config.yaml
rope_base: 10000.0
attn_scale: 0.0884
bias: "none"
tie_embeddings: false
parallel_block: false
init: "uniform"
init_std_o: 0.00575
init_std_down: 0.00352
weight_decay: 0.46
warmup_steps: 546
steps: 7496
Each number is 500 + 25 x the weight over its row's rms, rounded and kept within 0 to 999. Layers, rows and columns count from 0. Numbers have three digits each. The size before them is the row's rms in percent of the matrix's.

# q: layer 5 attention query, 384x384, rms 0.028, rows 0-15,128-143,256-271, columns 288-383
# k: layer 5 attention key, 128x384, rms 0.0266, rows 0-15, columns 288-383
q0 203:484491517509478525478488478491472457484509493522510466550513482497528480461497485509480467545462512493453514478473479494491507467523495540524531493500499492513499506462526528532465475534538454479508470501501495505495456477503468510478527519529503484544455522521551513507522458491512486467
q128 046:449500504530487500489487476487494486493484487495499501502519517509462498468475505536504477500472532496504529483467527551506498461483502527563500467511531496450464515478536463498525493502496486510502514477512481503490465530502490502517538468460487492534480506501481494567543529468517514498
q256 087:515495526507481506480478514502489480503477440528474482483515529501523500484495509516449509523495509509512554480479448487516492465474488480573523491537477457462520492494492527510511453534534490524500503479526488494497473492530470533504519510502452495506451529514520507527535525510529491479
k0 173:474485503524483497486470469473479468467519509515519467538515466505527472452519479523469477546437533501457515482478480497476489486518511540534554503521490472529475517469522520531471483536510483494503491481498502492503473479483478532465522502516479476510471541524528520518507460502526504471
q1 184:516495480500532470534493517519510549520487503471480526458497515498474522555503503491502532463539481504525483524558527518517502513488491460489462498499510510490480452538474461482531523475460532505480495508498501497513524523513524480536484497458498536461553461489483477496489538517478503528
q129 045:504524462465533559531487546492502494477523471508487535468467558495488501492467489472491428502514501533512472479462469467479526476466514461468491459506464522480522496471502524495529498470501498505523473501523461447474467543495538460507511506486496475491471454442511508502503533525455486512
q257 104:515536489488526490485517507543480515509507502501475527518455539484469512556497493539545461469538476525463512481463503512491534484507547469479467490505482533512536458549502572478488542491463531491504488498509486516522494522541503445523489491495488482496494508490524461541499529548502457522
k1 076:437505497497497490475467500496463452517494499505506497542488503506488473471530486484478473562460502511455513465509466486508515502514462503507540516490471500477487486481515548489479463504504467518476480457489490494494478516481471496452524499526515458510493514522514505542515468537516507483
q2 275:480488514520460527475479489483473463480511495525518473544509476505526476448512490512468470547452527495471512480457470483476505484518486537518529493505484494514505524459526523538461472544534452467506485513510519515491475481495457517475515523538500497520454517512534527495513446494525498462
q130 049:467513472524516519479479481507490477495500487497500488524477529529499492476469511484496473509506526501490522525444540484523520505494518505549485460519467511490529488464518504465523506472486491520511490481496480457457442530524521458486518470469473488526486510508516464527528534479500496497
q258 063:528526520520484512492527519453484482494450470502490484499503491492519482471512478501506515523459525490537542466470514522514488484500474524564520490512493442487433489463520511522504516539509460462517509512508472478482475471502492546522503467490506536522497514535525528510517512509491523478
k2 099:494516528481489518466494486495502475489553492521504466532502467491544468488505486508470471516467506496459494464504486494507485458499486512531548497518495483553470524477502518548476475487518466495485443497503494481488494488473461475486487497528488469520470508503531511516500480495539496503
q3 072:462486460527492491528510517498486475464493440533509509496489539516533472473522482528494483512529518527507512486464469539496542524499500497496465521503488530521533445499471530483488503497519511535478516438488494499526505499504503483535485543495515538516503504508503473506491513533449532438
q131 048:516488462476525533516514554499496507489458489497517492467458530502519524481486489512483492485483526503467477524487476448472537527490527463464501468482496520469527478495492555516505505471490542502522472525536498485454517507468498506517470504476481505503508482472519475473496511532456520503
q259 073:514503477479513492502513491510499506505443501505470508496470535511495532502507489530524526503525521571514527485464500529477532507439505495518471499503469496486525482516468529495555489466465542563497534477507495504551482497522508504476498442481464505482525496496517489533507522537459505536
k3 105:484496530533473517472469481480486454478538508503483455522516453498532490472491485517470490520484522485482510491465458477484489490511496498524520517520491463524475513458523494552456487535535471463503476518517504486482459517477459510466510523512483502492452521518532506511521468505504475489
q4 105:477493523473500545442517477452506442470540486534493477532472522484527472487503502518474471529477525505465548479438484491502499457516493506509531497523491504524509537491505533519465489504518476474553504503520468507500501526530486518505548457517493473507498529544532462497526455504520467459
q132 067:491480513546450478449488495488491487478481512487504454495522498514534521454458529528510544484480542478509539472499532533455495490509479516547498522499526476470492500470484509498504459497532510501490507513509505515490511524497495536560493462462482527497496490515504435537505484470522512467
q260 109:525500528499463495490474490505502472485517473494504497518512488494522503470495478518456511512458514523509515466507498498460489484506435507547513489532507447472489498474520469524498464535513505519522495459503493493476491466488460565485519475519498502513485531538502509509516490443507514470
k4 098:500489518534502494490509480460491529484479521474509526470552496477480466509471492503479519500508529552483509501484449492462511460498512500491530496496505491487482484502494494461547528530462504507496532482520526532487494511500545550495530473456425525476534473505475528493508483502482498470
q5 119:505507515502502515451489480502496485476509472527500506556519507492531488473495508487508460529463511460457517483442448470502478484511505506511535498472517501512517494497528528498483465506536486483499488528531513509506485488516480492473528535528526497535459534525534492484529459499515483488
q133 078:522515500481499527485487541478507515481498441501476552471508554486490504492469527527484429474488544543488501466495446518478512470411500501527526500510530498468511522487516523492567497516515508498497517495509469508486466548507493495536503480495500508491481459466506517500493534521461501485
q261 098:488528468494487512448522531523497487502502447510452472501480545503498513517459497515486474480493508499529602497444486499514537470446541470531521495513526495493540469513485528496512484506501529513489481496502517498543513527542473483504492531485491529464484516504516486503526544491499493459
k5 099:468476515513493477489501503469489473484491500498519505552522475474543470476506488534459466535451530535451516457461466514492509497526512524536507499491498447517463521467512532539506469519537478502503488476530507513517472471494477507467530511501487479516474545544536517544497505518512506475
q6 110:538490469499478461548487517504528531505546529486492502459513507497490510533500513504503495436538503488528503503554533498506481501460503479453483509525493504505500498525467476490529541472429484522528538491496511498523535499486528501511469472489470522446525466501456502485493502511495536532
q134 067:507497488502513445471489465535513503516526544477494462493486465492532501545541502483503551453521505485537512507514538494536515486520488514496462479518481487524491471495478484457481547478518516468495526525488539505523520470529536491505515483495526491458530490521476492486479497520506494527
q262 093:519487514494515470513479487494486498472556582475554508508537418469477494514511518476514489504488482442505466495535527488522468531514465544473475505504504512511484528499480495553494536491520458478515515500466526496485499439473511527508524520491524465515490481530500496495485442517504508508
k6 099:555515534477507526510530498525556531513500475475512509477478523518501513547501518483516523445557473486526487539517559486525487520495512470478443510481532526476531513512508480472532488458514499518511480544493518489505541524473547500539475503504519486479519481470496481472483509494484480522
q7 132:471504514506456509480503492472453473464506508502512485553494475469508493463498469532475456521471517511486502486456473468471510502522531543496529471510481465522492540455532513530480477536513462456526505523516500498501453497492461514465514499540510475526482508518510512505488468498506494460
q135 072:495452519530441492479486494462483479486490482486533509527497491523543497459447487549472520512450536487463488491475534492472511494497474554585505484511504476477451510461528496501508480489499507487490467497450498508465462536508489532518504497471511480519467518500509482478493503487516467489
q263 095:497485493510480493481488511466456505472505521516469485496513510490536539439491531497472513519456575498506469493500481466453511472496449528568549484516510456496491502485494475501472465547500508508472522490497473497484486512470488505501487518497494541507507514501521514506490507475472488435
k7 066:524488468497519501489461466497533520465502481500529490467482526480510486492513506498500482496465519471475555450470494461495505494473500461491505495494531502515517490507467505511473532497492513539520509427505513483494493491534493499470482488509443524473507506573464567512544525512553500479
q8 139:533524476498516482503506513538500547504492504499465538461479521539486508535506517470533536469526493510544494507518552513497519502446492453492448518508513505485517493533478489459519502478463560527485522506520485484514525524518520459514508471469473523466516505494470468484485543526483500534
q136 067:520481495455479497496476544493513525533509467496501507503485483483502526530503520471506543485514480514523486514544424477516541498486463440438543509507527479473466511544479478468491486529500528463484515492498491499517554520503485483502502553515522519452494470459455496490462508519522515503
q264 085:470481514457490510525508535521504519504504476460462505501508505502466498504517521509506494479546495509522472501475469482484490505464505440468488480491524505533489491525475489491513497494472525531500529548530513514495480509523524476468507506453488490469504530497443515454480524534487502505
k8 075:522532457463514524520524503515501519500491495497489527486498538455463511489454490514493470474551484508504484495518488534497493489463499487479492482524484480511536518525486498487522525498515516539479540495509517512503513469549547516499520494529544490484560462518480481494477505508494524505
q9 078:498519518484481498511489473487507472487534519485448486533487489541505490475499536461510497435446462460484503476502576452545545494481497496452508470536490518552494505494504459519472560505436494484532488524496505516469503492448476517479506462492491508455523470483493534503525467506536524514
q137 076:477513486499419524467483460453470507468538530509504486547475478526460498472500481495459527512488453447494503498498497521458491530505491542558536509490523488541453527527542480496467528501510503488468526475521511530516459508542485525481497512489500483518465516527466499502492473488550479453
q265 089:471492535486451490489476442496452472520551506504485496536495486512461478471472476498484524534491496452518488514485500462490518512537466517487514481478481525522473533465519530514470521512522481448510461520496544501474470522472491517507490555494518489476459503470509480478517452509488495482
k9 086:539494495485519474476494520562507536535481499461469509492523508534457526527533514459516478480509494532518487524479515518476500515515539515467470516469476503498484502519488482474489522478505492503495503524504493490492490480541522443476493461496508510513555483474445511472463488525484537515
q10 121:467510532493471530486454516483453471488514529486487531539522487496513496475497508512479504510486502496485510476489489472487509495531467536486513470483498511505479510442515532515484521523502506487501504493490490521482467472496476513468524534516503474511458535518516526478543470483508489496
q138 076:478513528500479482485489499459490494479480497513499534492514530496530495470454464517510496506485540528447544480488532480494535499514488534538501525561489517459514477480537491489519435506490507517464477447473480457511497541513466484501535455485472491513532515487525498551507497506523488481
q266 083:484514505528446513476468472463500489480486467515488500525535525530526510458452482547449474507465514516506538463458489503474506478496471475526517490514485470489487507454536510488492515516509503533531520440492489477505484503509459518491485474484517511502505510524538470506497530490530484476
k10 084:497475489480488540458504488488512485482497517500512515491497460504501498488506518534506483558464530518517513515490462487457497489496523479568542499525500449514502535469527494542492503500497462454517488526514503496464477468534502496483488546552509508515477504498497471471491512517504530451
q11 089:550465493475507480483531487464550472496503465537472462466500482506528492511512510476495516528470494519508505506460451492537487503505518507525501461482504511471494499490528493523540471513514530509541487542459479526539522532532514516519538501509525487518485484509526548525511496470487525476
q139 074:521553459473529524524487534499525496526441463502476558464479505487464498519507525487471503508502510523481495529495463489547513526478548414451510477504515541470522476527499512491507496468488523550506495510503495466493536515510512499484508522500516471535500469485476523501504489520482542555
q267 083:506521507473528484490550504501540518516465474476457479468512543505520500516494493498489522445515485497490497483460530524482522499484567482501493490515493509491498468539504478497531516480507560539510467497489478549530524515515471451503494491505527521467499496488500490502492547515489475495
k11 080:469501517442464486516519500487448514489488506496482510494504500475518504498494473510519495509491506486488557498505477529486512499494484501488503520475502485570455487482503531495463482492461475491463511474521500472515503486494478472479493528512496519510446551503538513548539483522522508492
q12 087:493503481522503527464524491484468470482509429493515501545521519482528469497463462513497497526491496497448495468455463473483511513501507459491499511470518448504509469522505513516505504515515532502488511517492481479481497507566449497483533508491537503562466536509544508485507500522490497510
q140 085:514528494499517534540500534516497494462495467480480511497531546483486546489443495528501488483479531563512536498467484529460515482472518484527503471526514488425507491486503514500511491496488508526490533486502471506494479525492472519491486499488452522507513515483503493522519494497474507505
q268 111:515528491486478509483527538552529506529462431534454516467505570503502513514464500511523508492517518524538547499472491512476505496504530465536524472492522474471512474523510509467528505502495514539466491479511465494519491524544491483505480521488456548473486506495516509502498554503487506486
k12 107:488492465496484485460470529525470479481536468530512522510498441482499487479525481517493468551438512520470498479494463489481491503500476537533510473493489478487520526511520509527471536556538515471528481518494510518496434473480487485478516532531485491527468508517506523498516504505475525465
q13 099:520513478475533529549534509499551538550478481483487547491499524537506463540528504470519529469555462491494531527537505496541472510521509462482507482462489531455542454537487478474534536483459492504488515517458496523477531526558490478487511507493475488489533528507486521490512536490470498542
q141 070:474482489476511506515548496505536546519479516494495477475499489481492479540527494479542482467526474511505492480511459516512500492494538493417511511488513489541485513536504474498517539480486506475457499508475512483554507515480524500484534502485513484488517459456464543463514507518475480510
q269 109:501516487469518493510517482527498494520487533481495506493497497508465458584526492492552475454562460495503492528506476523540519487513531486452470503460487526564491474510493493462527542519447492495467494501476529550538494520518557484496526499482472474471510503455453523497488498508490493527
k13 079:550523465481523487537476492533505493537484474518501473485469530490501507512469518501528531452544452500518468493511511489515489544522493493501436461523483512511497488553493478545481508519479543496500521513502490516522523505507489486503487502509538522503478467490523451507471507489496549496
q14 083:474462468495525501506496487491461503456478483496506536529493497479555510514544481500477503481520523485501466477435476488518501503487553479497520498460485476474539498498500524482526501506517509518496557521488504529506479495541520533525458510500473482561450481532506526500500505530489517491
q142 091:484522464463544488517469517534516531503486427507483515487510508506520505486498543473509461507544511512490495488545452487509488502474486466494531475487528482478519489525493500478505483470511546535494522477514470496487513522500494437523494474508458497501498476487506530523501531495481526513
q270 108:512511474482482490502523550516513507489463449518463489480469529488523506532453503489537465473544539518529544499521453544517529507466543442505504471506531485473519458516500529459512497516475534517507539513518474490526514528469523474511481483452475522513486513468447499516484547469503503491
k14 096:471489497508505495483495495476492522522532492514515498517463462523484505465481511543469459516441480519471488496500516499469516458480478514564456527499486470474484467466518548522528507520539491466502510532490480484519489496470468480493532460504517535521473525511560483522493488507506461518
q15 087:526531495515505496525484451514507511454446485486523498467534556502469500562506462461540513456518484476501485538450510491483547465496507490499485509496459518527521462525486479477507511502497506504512530487516480523532504531534493517511487503456475474486527452449469500536510535534536510513
q143 092:476551501478499500486496494488490484514473518482476522473524487504492462558543496440534503489479442519516483518510456472561497508505477482491488468465497490579486503524494470483533508523500490504484477489445541532529508466505543504517493558476498485460502474508445492483482525501480497495
q271 090:475532486471520514501519503542487499505481531468479500500488499471468521523540532461529510496506467495512472523479474461551476515475553448422504513503474564543518537519504495488512538484462456498485502522528525559513501517499539469492484539515471416501508497490447528517502501535514520488
k15 092:506519440438515512508510541529516523525525504499502511529485499483492533519544502475524516498542484488517471519551523511477485526478515500476451503507500499497492527509505475513483497457515493514473478495490488490511500488509516447497469523520547502498524463508488439459439493485482549532